From a checkpoint of a small transformer trained on Wikipedia: vocabulary 6758, a variant of Adam for these matrices.
Each number is 128 + 24 x the weight over its row's rms, rounded and kept within 0 to 255. Layers, rows and columns count from 0. Numbers have three digits each. The size before them is the row's rms in percent of the matrix's.

# layer 3 attention query, 192x192, rms 0.0694, rows 29-32,93-96,157-160, columns 0-191
082:136125106132152126051131158135152128109125125118080128179107117175138143144124134129111140103147147144099122145141112133095094140098099110133115110128148085115136143139112149119082089144125105115159148128148134134128112125098192133132110089146135135114097148147121142143146122127116134120117132118087122129121135141148109106138195153134134090146074110119132106115138135118168152135136147134139124123126133154146147104087146121115164195110137079090080094132118075104137096137134150140124146159160077100128162090157199134088121104152133137138137163116118131160156152143137091119
092:165106149086126107102104142101100124129129128135123131144163146152127151107068123150119107150110152140148120176107154109111100116113161116090133114131143146094157127133089157113101114113130118111090108140167145082139167120120124144122099146110069112127102134149143124149142155143108105139125132134098142134149157148131124103142118119093103138138101114117093102132141147140120115113110102126095098161105106114132143211089133140138096129118155136100144179148120157084100138080117152128086079159148117122139181116164128133141070102125159143136158138126106170132122083117107112173
077:136155138107151096121105141127129137149099125147117122141122106135117105140120138108133131159145154105103155122089120117134166178092146089121143142120138137087157092130151191153128133142177104139163158117131119157170145147170131107134128133118095159105102121095132160148116139138113139119134149097153105112096133138119122106131148142126155178117106115086126125134131096089227147142111135172105128081104143134105167158140139129112125153075142136139088130119124115095136152161110121188123162098133129146113151122084137135108148149106143145178149141095123086133149094162121106125
092:139112155148110149123161087095114150144147158134142126076138162158145105095143176143130093107075125126114139138148155152084114151161156139157121137123166132172098124146159113153147086115135120103170145133108154144118114151148151136143146159112134119141086112114154099147141104146118147123144092142126124109176140107146143125172164141127119116117141172142178102125133191120108166096137149112141135126113112096100120111116150126103129117184144161083116114114133084165136107095094164129103096107098138108099162119146137149136143102121099173118148122121080128133122115141120176152
115:138147108111135168143117119154122127134119090146108160104115157152116108141178123099117140128174148149112100121125138095102132149110155092124072112147060100122131148121096179125143130087093173144166165129138167167135077135143138151167120109109085081141125091111137155131115139127126135133149127134094128162126152106128138114094124117140125153147121127099125115139106125167142131159100192187128138136139151105133160119140107141152120136146131142126156173118105123093169111114128153166074135154083130110109144140129090138153142126118084116129110103113129143142095160154154160112
117:174137105129133157112175152140111165127141074148165135096098116171145175178122131107114117121130121116151129079143101125135126141138114157129154126114128108144132126105121111149149201149122131124125150154084123131129117145128133112126088137140102097135111127133088169141130121108084128122143138117083128097121106138151145122096100172114136140159137099118128128135130117118080114142165136163146098137107110124115126103073122146107121127131115168137164146119110114073121126144171141182080146140133087098163143108166175125139145110115093136150065144132130136119104170132073117133
098:155137122145127118179106097088149121106153159060110126160126127092104095138138131141145101101132093148120135118145094133132159100134156152132139097119145125157138129087129192154129160101156068112126112132118144124118126153112148116133127122127136224129143151080159063205142136130112186093160144097128144121124095124130141137124140098121117109148111101119163103135117087145136132126123143172146161150100108104112141144126156126116160107121126127116127114151129102145134112125102159151129113124140138158124142163144134148151137138106153132152126151118089100141143118131070135124
106:116085107149112116124118158134086143137134153155086137146171135163173125136101129147107091128129169130146137146143066156165136143144096166162165141193150095162132121175134104107138117149148123086153159131136131119106123121135144104171151138099109148147138076154142088095129115109116152115106159135090140143135098129124131131145156128102091094148168118134133107117147146153131181164122108090111168164159112099116118140116120113119153103160111145134118123141154082138126148088136133149118163124151098125086158137118131127136117103112136109125178151144116143117158082108139133168
106:108100127132130098087101138143124108157116124135101150125137141137107147108052146144085133140154137138153113136109138172105110141126150114120157147126105098111143121139101147101129143127152181126093146137113140117083107124141138086131151118154140106145126117119159163162149168149142168128110125131100165087119082155162161138146164119080120098138108133127077102113160147157162130093151123155122151118111155063112169122089126135114147149130138082123080140113102126132106081117121131154133134183115122087162146104099119111117102149107130124145102147116152134163133155160141152177
106:089175121131105111094149082131141149111057103140133093151118110124141146126150125113098100155158109150136102135125101082133153136097115144107152156119139139140139118125135104171146082136153108123096110111114119133154101131105133122124156129096118129117161108130175103120111087138114145121123119130163103118158128141100110158148118131140149111092179120133146156121107145122137101143114138128103150158162115130089158136166116176138147070081135111177151093116116107154157125141130098159134122151125143125077114106106143160122143129173178126172105109122156136177109141101128191148
094:158114092128107150165126138148125094154111155105119136123169145110118069118115121110112100166124132101143114143130108154125115156070127159140086144131185145116097142111128149144115132103117086138151151085145115105157165167162129080117159103130117147141109104146169100093148103152084140121119158159135131142110148160128123112152124145112140159131125105077133170104139128088165144143088163124172110097115133140144151171098135128090117128109116156153104179144109137133089143117122154112097088104135189146113146142142147135132123123108127144145188125126123150147139129147127119092
113:108144142135150126124119095093152101099122146142191125101142147094112130101114162121120166064104105109099116110106097151111169122159147127153170113141165155133129100118144094124192122136150131169172177114134171095139146150114150133143138155081135150104126160127145131136092121127166133110106151119151127121159156105093127126124153126095128109125095144165153140101144119131124151122118112078107108136110071095126128095112085136151125110156148137076145109123150132122102179117106112094119105103121117114162132144153123090136165126102138135147179157137092115109121122127123155155
# layer 3 attention key, 64x192, rms 0.0596, rows 29-31, columns 0-191
090:153122129071133124164118106104125110150146162112143096120090111133115126136127149133131120144121145060112137109135084120132089113115093150142147113083136141135076100150132133116128134089190062150119105118128148141132130157155156105127111072086140155121167100137119112100112126124121116147141151146172113175097134103109107120144120113151089108134158110095150156096156108096105164133152113110089063131131112159113132156119162182121154121138133142161104091146156112145119137137166087106092125139170148161122115138151129117130122170127144128132122151098132142113138141099127116107
102:112100156139121093137118139145167099149154171177119108163161109129117086109149199110121128122073129103118128163151136125156147114112123116132115123126176125147141100135189135124130100109139077103166123136099119130122118145162130105144145076149154175125105125129141100106124102128137146141144144145138126136098114142118120141096129130123147097094113156125135113111147116145159125145140173097168174125139150120181089113144150121152177132124099142115097120133128139174148155107150120100168148107124138145135104160078138154127175175134135144089180120101134137144141138142158165136
092:126104117137135121166116114142102146113144155147109123087107137148137173166122069131135093114095139112148179135145150121149092121140151122117126124150113114145127164133155115110165160112115165115146133135087143121080150109118084152142116134117154111087131107143092152123111118131156088133112051109101122137152132142109132136180102152125121117116088152173127168130120155148064123134120124128120140162146155130133102125109116111120167105138106154130129111130131152121114109111110139067119120185148147099128123119148106113160115122105131123088131061131156123131066134073164145138